python train.py --n_layer=10 --d_model=192 --n_head=3 --n_kv_head=3 --head_dim=64 --d_mlp=576 --vocab_size=6955 --activation="squared_relu" --norm="rmsnorm" --norm_place="pre" --norm_eps=1e-06 --positions="rope" --rope_base=1000000.0 --rope_fraction=1.0 --qk_norm=true --attn_scale=0.125 --bias="qkv" --tie_embeddings=false --parallel_block=false --init="trunc" --init_std_qkv=0.0331 --init_std_o=0.0 --init_std_up=0.0331 --init_std_down=0.0 --optimizer="soap_variant" --lr=0.00872 --lr_mult_qkv=0.7 --lr_mult_o=1.65 --beta1=0.95 --beta2=0.95 --lr_head=0.00792 --grad_clip=1.0 --warmup_steps=32 --schedule="wsd" --decay_fraction=0.53 --decay_shape="linear" --final_lr_fraction=0.0 --batch_tokens=[65536, 131072, 262144] --seq_len=512 --doc_mask=true --train_tokens=392900000 --steps=2796 --dataset="wikipedia_en"
Each number is 128 + 32 x the weight over its row's rms, rounded and kept within 0 to 255. Layers, rows and columns count from 0. Numbers have three digits each. The size before them is the row's rms in percent of the matrix's.

# v: layer 5 attention value, 192x192, rms 0.166, rows 92-127, columns 0-63
# o: layer 5 attention output (transposed), 192x192, rms 0.377, rows 92-127, columns 0-63
# q: layer 5 attention query, 192x192, rms 0.18, rows 128-138, columns 0-63
# k: layer 5 attention key, 192x192, rms 0.179, rows 128-137, columns 0-63
v92 088:161130114143098139095115160168128120064060127073121154113135116144166133121188134131159145127179139124127167168207107157094178099114116039154143093198122113130154187115072127134151138131124164
o92 102:111114143113166094182097116090089082142126158121108114088138111068117147174116093054106141134068109231091080097149131154111101140135107069094109091081143122121123103168154109133130124114109091
v93 083:096107170118120105118120102138206117139085070084141068106133129115095153104145149085142074107155199107150130121111110161106119078131087144157182078138103195108093118108081173151132137172126116
o93 093:120103102096132147141123112094091070141193125181130082119100136177167081097177141111157160147124172127054107122099065070144130153125075079129189132099116145193113131140158168120105087083143149
v94 091:194153104118115119077183138101088205204064111075129149093115148165064147103137077126089115112135140158103115113170148122136162102154125104173128140160125171107118105146119078161078108149122068
o94 099:070079129110097036113124063155147078067145112218123150165141145129125137107125158081135092161158122142150112128130144145149107130054144132129188091107169097133147149089127125157144133117161166
v95 096:160144127060094154131102126187140173114087106140142135155165185130141101090191096131100087158129138090174174120141150201156143059098090084134208105133203115145083137062146123126097139156130145
o95 105:078114106091152081116123113139066097154135125107057153137159129062098126137104131126176177091151091171133162146115128149133120129127113140124087118101123125158111104198145174122103165164149102
v96 086:076118136105073206114152103124111096159146151138095125097109119092107138109061084183100138070086143148121124088114110115132138101120095118201138116143120164166144132152079129158163166152101101
o96 094:145156087168162098159136184137188124173147135148134164051097174134086111165164094125165169117136136137152147127130077118130122105185136153113180084125126134128101106120103114151179183138173113
v97 091:151108155132188051098138137141145057133143105129149093127140171184121138120146129096102099141170137085135156141151138136089216142139136142099096115114126166153172141055110131103099151122099092
o97 100:132128098064030110157146094067100142134113137080103119091126089049205159118145138136124148126129133129074082127161110107115069154081040114147194120108147130094125143179099150102050178146104096
v98 086:090106056118157146109197086110084133126084135141137186102062120150156108100115115136104122094128140094073118074128053152118127070163123140140137134184107176133146135098117021181153109130115140
o98 097:118089162130125106136086158120123117118170074123126075097112146123127090157105191100192123137146137139158107188173160120095182147131146176144106101127154096139090114130050138118139136076117137
v99 081:069154136127117108161127165080137062156142137082164148088158139073122106132130116146115115139187100116161143110156168103133192129113112153133152072107108176111123111123177126145095165138098084
o99 095:176144140161112138131158149122140157131113200206115145108159178150133081178142123190140173172084177178175131129090121211122052168038082123152095158141086128108128160185127086165112129110135134
v100 088:121131068121113075144125140086124059143036113155163071118144177129147174130109136136124124106123138144120135105094123119107119119136126143116120128078208162170149172146142142111062107082121117
o100 094:157153116142043119181166112145165149096135091177136132114145089127105143094170114143084123159117107177082121118151154114139171111096097113169114127178116107085060089134138135158164210124052116
v101 091:090167141107168161123148115131194080116141115134148133139164137100123157153116123105142126153138079137147082087148023124105079099110099084091113125096121120094106100104150138132098153141140154
o101 101:067132140120102106149176136163109142200100131089074156165173109200097117146089097170142091165147147127162162147060144120154179150090100109155127134123087185145120135104113129156105116102075126
v102 088:103115118153104122162151080114076134108105116097129137152140138159128086193109145189199104060115103127124129102131179108136087158164127123107130149133116055117192137130098113121123092138183094
o102 100:115138101097156173121110132104186132162145149138156125217110140164180169075112184106053120122124160180154128149152097132130104180130189083123169114117130153085112187181136127115136113130120093
v103 085:115116107147118094150097071130139124155064164154119133153162121110116162115182170116097094119100178106161118081090169111144133076077120158090123107079074122131164115110069107112114121145162090
o103 092:144152149094110108134086125137170182171129092101093130157094153120136138127067132126091134144122076149133140120181104140134101161087174133153107118099119160178145130109173054120145105129116126
v104 089:166140185129091075177134151158172085128137173142082151179133107161166057132122098161212090127203163139123145160136135132075136184093095107083072032130118141126153132157158120124143121069133079
o104 094:136145165172138154100143118101144132122117154140140111146137193108080133126125107124153116090099080131128151147074110125079138146189133127108131181167076113099147130158152181118153113129110119
v105 090:039115128083127113126146129158110161095122180121210165114104193147101133186170111145152165124090144167131115148110131129133162137193144119098066161178175100166106133115132069109163124119087115
o105 098:119149069127142160147207146085139187054096133094104090127126087095124126106148133147135150089140168143127086133133163158106167169103190178158115107058166110091144154161064069153118159174115130
v106 085:135073124159122088094089133072102111155146113178147140207121235115113155161129109103138150152155079075143089145135079139087128090158126108126099090102089132121040158168155070136121177130174152
o106 101:124194163105108108178138118134168131107144167068101123149139086144143087104107155146085139109120183183153131174132116175105130160122090121107075099103190121168120120092083192125153167120087187
v107 092:156104114141178146112210119139110151127072133158107148068138115184080103087094125100061142097087152113088147105100134118132105091171170150090129141181156128143139106130098146174147086188143154
o107 102:122108191149109095115113155118106172135134122094149165100138111094083160136103162125165143144118167130123136104126067126128137126135147147075175117193124141153061132111109052131166103124170168
v108 083:148128079147067176108117108149135160081143096088075149142054199147152160111103146088146139113140111142108133135122116107108120125144115168118130152196065131093159159138143135117076143137105139
o108 092:054087106119181118065061116094114144143089169131166113100126080132111079074180156098140098102125146102108091168146155124068082181129137097147082137130136112178079141150151170145165147120161122
v109 094:122115155139121139164137155194107179116111125109086108158075151147107109114124122109128110110126123154162133124066106124183147096133129107098118126120130072152131164150164156162144133105154095
o109 103:137158073098129119160139110137148080080121165132140128174149121154201161138092162169162147116151174089123148172148136157096113156113145038175164123208061126139147186079135115132140091138132130
v110 087:185159137044097161092118126140116056128137137127180111140137113157105137153140124169157158148117089146108155166145141113112104138121105155119140192093115159141155153122098195150154152171095146
o110 096:093131139146132166161156198119129120103173068157140145124138148097085141139128041149111119117141159081146183091120095108139094130162130086124113098045157143100103081107132126119184172177110137
v111 102:135164088181086156139128153135178116202106078144142064175101097145148142137175087170119140153176120128152172088149169140088138105171103121118150129129155095141109152184137155120144145120124151
o111 112:150067134107183095166155095044135101104157153115111143194109130100122131177139121119063161113161204166087114158189080105137125117160080122187102111137089098123089115097155141104081098131128120
v112 087:064125148123099181132102143120130113155149160118098161151145139100149087156145179102133141118133131131112163159092053142165059163140134112114118129139088163129127145098107175126101145115114117
o112 097:092157117173132101060110061143125125096104152135148071089088158197096104089063115113132085170161090116119114150164170099164124176065124098144100138139161114100124104160084171061143175117165097
v113 092:112128133105144162091143115072126091133128255142109120119088142152166147136098114121138167129102064151118101102178134114117131111152117079159106113125151163132098154124090149085124110143100139
o113 101:070149120091130162158107113137126113129123132070120136082161165099109124116112135086147175167120153190165164164089181145144155162132147085092139109141149152083077149098136149149122158100131146
v114 087:161190146092089146194117150219156054135080098166110170153135091157195144141094117117076121184101132116193111107067134095106106124121139105137145190127116086075139169123064168142111110139119204
o114 097:153135130054087123089176105170120079107148109091189158136124128145153146073156089155200172132135133130154122141142153138147103115144086136098070127184166130078102114149187134110074147101136086
v115 097:120129126177088151106122142109155146154119077117176149119128139146153126155121151120138073126089130177066104109076101148135074124128105095133161144133133132085131109110141104099147125109155152
o115 097:136126212082114126119151150086103116062118102102141120165137103117127091118118130138087191150155058116196122117117102118137147169073169153086150069198128097191130120178173105134149148125148151
v116 090:109162113137091177173134100092150088180103176111174108118098130101137108138127129100156150183188115055161103105079138130119128109068144126115111081172176171104150138165117145093151147119174113
o116 098:116084179116137158112133121131113188130145060116141170011165113114129126118159111203139141113131156145116109175088133163101158115190066100148133171118168125107181115079153143135102111148118177
v117 091:103082138104155102109139160108157166159155090194086113158153128112106123146138093111148149185113143163101133143121141152088118114195124177145139134126097125163108137125140087092126128080147137
o117 103:147090108141173098164100080180093148121150147072098092127109128116150126131188062085170115128149118111072131092112178095105168091133078042097122187114112150131125147089081175177193101131175124
v118 092:134134130124122109083119174158148113172194109190089154105096164100100112070133151130137164088127095158127069156158107170126102146185115149130098111122157136137104190148091117157142122121085085
o118 104:132189083126140162116116071119115139101063118117154086138119114150125140122133096103144056124136134163164135130099094123157143148175119160112155071127161078105158133045122116106174154144185100
v119 094:145137062124144129132147148151156113112139139104115119157152110140090134120187172124126159174125107104127187108199110141159159126090147193101159143066138099133107093137096120140094128171150145
o119 104:111174156185137174128119149145090158112110125138116142137148127089130127126127074092143126126122167134128159167095117138102108123180027160113116101095113171187098128091099145119158143097130139
v120 102:095151113179121126088109134121119164162210110141093119179131132086180164177073157086110083236097155155165155121152174067119122177134096127125173185077121084099133117158178174153125140130111174
o120 104:162126121087148113110147146112109122124072156166100120124106154152111165179189155167149142097161100147093118107145143163169126084090165097103041095134070113137175183090149088176127139128110138
v121 093:167162115161109122142107136078127120095191128072091082127102109116141171115141181145127102164140174098159161117110139121123124163134182139094167128141121110154117156160094109103068122091078107
o121 102:134129101125128106073151111152099130150110170085174116193170135136094127136126130150151148107101089123104102154102098118090177135131091186158148130099128136031168101128155160131120124188049157
v122 096:110112134163138186147139080138105073145088140105126090111105170150101110123110088118095150116104083124123158105135086153165125118125109118161153107175135118134096161101184117130167137148103128
o122 103:051134128050131130141146123134125168161082159152104126130086107117152144140129128113125128133110150172098125161077143163188099152131114155077138151167163111138190156149116169130127148120077077
v123 089:101099133101097119177084152062188174096169129137212126162124065114166189101172167069143169129129130110129113157121101140123190127119059156096158114135129119120143102111145148112093116170113138
o123 100:140150140103128154121144113116117192137076165082140134133127087073152093095157084081109132119150127074127143125114122100068052137109123080137087133084121124146195104099126155162157117133111110
v124 100:164134102145203145086120050091136077122101140054087151078136096163143087083141122142155130085160153086109112160159063125062090115178116112094107105153138167124118064136172142127143095102098151
o124 106:126138162161117162059100115105138138178124065133147111138117170098127153166114182130073114162080091121091136120158167129138140102145143155095193151169126109118163141146150159107087058101108163
v125 092:109138118073139127147161152136143174136133135115121146105158086097118127147112163057126102146170149166127123127093134083165104123173173110137105167117101129147081099098156129061123135134127075
o125 107:119131115134046129120151083100130061102131150121129088093065077130130167129174113171131165128150122063177112111138146135148115154073156119193147145156097155107154153097170129175132108186175137
v126 089:165162135156159151075163130104150110081143136118079167165134133130181131120170131129129116092148160066104165142074142143122206177109095121123164142136148091139173096151110163067105099162110183
o126 099:108096133125130141128085093088070121134137131129148095178146160144123134109147164135101146157083097100127093139190131084141139127098080126114099137134116142169097123059154163098067157140148124
v127 084:119178076100110126080196144141160063095182143131152132091075168109179130144107100144101082052105131100095059111125171123098135136095206095133134113159209112117083110142114151153101101132153127
o127 097:130127119095150159186145146084138085152148140123042120096160181154090120117187145183142152187152084154165180141112113125161130127152127140120117120102126144077102149155139151072054109150145163
q128 086:115155191114156114178119100086083151163126176153190124125082147071131099111143107143143143137112168103076087096152147129187062118115132143132080141154106131190144192180099171140057163086135118
k128 092:191184168120183139095166102131205128181114165137151149125108134075116109101083127157171134097126156123163131068152123203159141156098129160148042105126096100180115152170092143206132168075092100
q129 097:137064055147094163105170176139169083138077099090089108170183130152168124148085086124159127150099113176151109143111102142099180150125150127151136135092106108084120098058158099140176077181128132
k129 116:163190156143211159110175104100204147193141148146122139129143109115112080115083127141148136113089135129142125117147108199142146155134155176138070135136136088185149184210117143198129128073084094
q130 095:072141132174092137152163152110129102105141096105128141061108118135091060115115152100139181161180107133112170141106152143111161112144126170134108088215159152108153138064125113062078114159154081
k130 099:196123099134101176083183123119146130150120191100150135096127137076128111149116153131161117133133152141149054114175176190132159189092127111161088113111075105132081137135129092154127122090084158
q131 086:083134146114035131168122088091132103141102057119118113114152115165122116115115119103098112103166114132094102164038133126077110151158125121159147173146123143152167144060094167091083117179140134
k131 088:150061068118077143107126133148109118079111129130133115066124175125143150127116092192154149150100104127102169070148141145066122099103097121144178115162151111136110132092153099090114102150191128
q132 070:110069058170107174132090153105080135145125134134124137152135109155111116189117174102084170102157074092160083160086121108052131139125156158195129097076067136159176130120133137086113112165148102
k132 088:141074142100050137174104144113080089084093127152167177127157115124136118084157144116147159176171157125133103117109156099139136173164098103140172073064130082089117095101109104105123139162169145
q133 111:165094154088131128166157144166140137163110137088141171083102126089133124117128068090190087155073112149153181077192121199173062082167140078093095121082147136172111108122162108199119126109136151
k133 104:203150113075090174131097120104116141092136128123076139100121128228071124099122102084103140153112173149099127106071162133093182166116154123147137133164129111145170109131139160091116160099166156
q134 098:147128187098142156194058141085107138174034135161091098117154125188115077095103137100149155090125177086124127137167108121115138162097130122112114128108130095095143109115097126186170102122155135
k134 097:097137084140161152081085154060124181180160128175136172162152105127203096147076084125094147082126130203113132177117078157117124107129169216110116074127115168133154167102124148088167148140160108
q135 114:143136142119180123145194119094149130098149092129122134110167112183094071143207158112156156137139180084180120110080163122162129118182120138131207117129141150166151148114138109126103062209128075
k135 108:164108112107092069069088131104150179160075121064093122077144122080152193176055137143099118080139110107132161120148133145059100217057101131140067152097122156119072140143164129119159147093106115
q136 074:093044103147077076132203144129124140183104129141171111180151114088120068092129120110140147178071156141136062104152104091136109087073142128092094081127115137114081107102133129105117157134161136
k136 091:123119190159102097180114095138099103078123081144088045115074157131088131130103209108119152068103102105106192170083152090132144126113124120135150107144150139117146123111111091123059094186165084
q137 091:165085086058133102155135126160154127144162133139096129105134122093226124150152179129113130140091107133076137108208125167137116103158127066072117117147144147142096085116101199160118170174115114
k137 104:170167093111157189114162141108133215156056074066145148129162144132120110142118098136170075147094129095135138123118127156152122152127118120084088130072130147207181173193128098221068147115109146
q138 073:166121186174138187178122106199188116173111142132069141125097100127091121164130119100136054137189150086083156152161045088183101138129100089111110165126161146139109085179152084177130067103116092